Weights of a small GPT-style language model, trained from scratch on English Wikipedia.
Size: 11 layers, width 384, 3 heads of 128, MLP 1536 squared ReLU, vocabulary 32000.
Architecture: rotary positions, some layers without positions, local attention windows.
Training: a variant of Adam for these matrices, 517M tokens, 8124 steps.
Each number is 200 + 20 x the weight over its row's rms, rounded and kept within 0 to 999. Layers, rows and columns count from 0. The size before them is the row's rms in percent of the matrix's.

# layer 7 MLP down (transposed), 1536x384, rms 0.0407, rows 1502-1507, columns 128-255
099,192,224,185,226,213,224,198,242,195,232,211,213,196,180,196,185,165,220,210,220,227,187,173,182,224,195,182,176,239,194,197,195,184,210,200,207,216,215,228,216,171,216,179,198,175,187,182,173,210,224,144,210,189,215,187,219,206,210,167,192,198,183,209,197,191,183,185,189,206,192,225,198,228,230,180,204,207,201,187,206,187,190,205,176,142,175,219,197,229,194,157,205,189,174,180,211,166,204,203,169,188,174,210,160,194,167,200,203,226,186,187,218,238,220,193,207,190,208,229,211,209,167,203,184,226,166,187,189
100,177,197,207,199,199,200,216,193,223,185,216,180,176,193,191,206,166,171,205,198,218,217,204,211,185,250,172,160,192,233,197,196,206,180,224,221,225,170,195,215,179,212,160,216,210,239,213,229,176,201,204,185,229,220,233,248,176,173,169,165,199,195,210,211,208,235,221,212,166,216,196,208,218,192,233,193,184,201,217,216,212,205,210,211,227,164,168,184,204,213,214,200,237,215,199,155,207,194,186,229,215,199,231,210,173,217,231,246,208,189,200,207,202,194,231,196,187,200,184,212,165,184,188,188,202,210,257,175
094,168,193,137,192,195,199,211,160,236,198,211,181,192,215,218,209,189,207,201,250,213,198,215,193,182,240,183,223,207,186,192,169,214,197,195,205,210,231,210,194,190,196,169,204,220,209,181,221,191,207,225,207,224,176,188,210,190,210,188,218,188,194,223,214,218,175,204,214,209,171,192,188,212,190,176,186,223,196,196,186,201,211,150,212,175,199,204,171,216,192,213,226,237,160,164,252,181,234,215,188,190,224,196,200,226,209,209,200,217,187,192,196,192,235,226,189,188,174,231,216,155,206,212,192,191,199,185,219
102,193,231,208,199,215,208,216,187,202,200,195,214,221,186,190,228,209,207,163,215,208,181,211,185,234,210,192,186,180,206,167,223,178,171,213,196,201,215,187,177,176,228,207,227,217,209,182,184,194,158,208,205,216,252,175,183,198,215,214,186,239,208,192,213,172,219,219,180,143,168,251,188,171,209,208,217,193,205,218,215,205,204,191,198,193,205,224,214,211,193,228,183,207,210,187,197,172,167,190,206,172,195,245,150,201,226,189,177,190,173,214,173,198,191,221,207,209,206,196,216,177,236,194,222,183,237,185,187
089,226,189,208,202,216,178,186,158,200,197,178,170,222,210,178,190,206,199,193,182,190,187,192,171,196,165,188,178,209,187,198,208,199,178,192,207,175,191,206,197,217,193,202,199,197,175,216,189,221,173,204,190,189,240,222,228,181,186,186,204,227,190,233,187,198,190,232,219,221,209,202,190,286,205,195,176,200,198,187,200,246,205,184,220,216,190,150,168,168,214,151,166,209,199,213,213,212,193,198,210,193,202,209,233,201,223,178,190,182,196,213,219,199,192,210,215,214,171,191,231,220,204,180,185,206,218,197,196
101,216,192,193,203,212,206,157,210,178,198,206,218,202,222,187,156,178,208,179,222,197,240,202,222,232,206,209,193,189,179,201,187,215,219,200,220,229,177,187,217,220,185,203,189,191,172,182,225,176,179,193,219,158,192,201,223,188,219,212,222,195,238,167,193,163,217,201,178,191,161,186,224,167,231,223,208,201,190,177,183,203,252,249,209,200,196,195,183,208,189,198,223,205,190,185,213,168,190,165,180,187,195,198,188,196,169,199,178,222,210,209,177,210,231,162,204,197,208,209,214,218,179,237,180,197,207,198,189
# layer 7 MLP up, 1536x384, rms 0.0447, rows 1503-1507, columns 128-255
099,220,190,181,198,200,199,210,212,205,191,211,167,211,202,212,207,212,218,150,191,161,204,203,164,210,209,205,187,230,197,259,202,195,192,239,178,204,217,227,218,231,175,208,229,200,203,232,204,191,191,227,191,204,217,204,256,218,199,185,168,204,169,187,194,177,213,221,201,203,194,203,189,201,182,193,197,185,189,186,203,182,224,225,197,245,195,197,215,189,191,170,211,216,186,199,197,185,187,206,220,183,199,216,224,215,218,214,188,191,178,186,199,220,206,228,166,190,219,189,201,174,206,207,199,186,197,223,210
096,221,196,217,214,218,183,203,219,204,200,197,195,222,197,161,234,186,167,226,171,195,210,234,223,218,191,245,225,182,191,172,237,204,219,214,222,182,171,168,194,204,208,189,202,200,215,177,187,195,187,212,195,224,219,184,197,236,192,225,208,180,202,187,184,221,182,196,222,219,202,195,210,198,205,213,193,233,190,221,202,238,160,218,219,202,178,219,216,177,186,216,182,199,247,175,204,213,204,198,212,200,228,163,207,181,169,204,188,174,227,243,191,200,204,166,202,205,203,225,254,221,186,206,199,189,221,189,187
102,185,179,229,168,180,158,210,199,191,189,202,193,216,185,214,192,210,184,205,195,190,159,169,192,187,159,189,188,193,181,203,231,209,203,200,200,181,231,171,175,221,210,174,203,202,199,187,173,213,196,197,200,218,202,195,188,166,188,186,204,210,243,186,203,198,230,199,213,195,193,210,190,190,218,165,189,212,170,165,225,188,201,205,216,214,189,172,246,189,238,198,214,215,227,163,154,221,207,187,215,192,181,187,195,221,206,220,169,213,180,209,210,178,191,185,187,202,238,206,202,174,180,184,158,168,166,213,225
084,198,220,218,222,196,175,206,225,206,219,199,170,174,239,181,196,227,222,137,202,183,203,209,192,233,191,210,173,194,194,188,159,221,228,191,172,204,201,212,186,201,199,248,209,195,207,206,214,202,207,188,224,204,188,187,214,206,156,212,185,197,170,194,173,192,208,192,204,192,208,210,175,188,218,215,231,212,228,197,165,176,223,182,177,207,197,180,196,194,200,222,209,194,201,228,192,224,237,215,229,204,198,185,209,216,170,230,205,178,184,200,198,180,151,196,195,226,206,208,242,191,165,173,225,180,232,204,220
100,231,201,228,169,215,210,194,243,193,164,177,177,210,196,213,210,216,212,189,199,192,202,215,194,222,176,202,225,210,230,213,211,207,237,209,191,227,175,173,216,228,203,207,180,216,180,229,206,219,235,192,210,188,173,200,193,167,215,211,190,179,238,220,192,162,188,205,190,231,181,198,171,181,207,213,188,209,181,184,211,222,197,169,181,171,222,181,182,240,187,205,204,217,171,200,222,254,199,204,224,205,224,200,175,226,238,213,204,224,198,194,156,190,208,198,201,210,215,226,177,212,209,214,180,195,220,217,216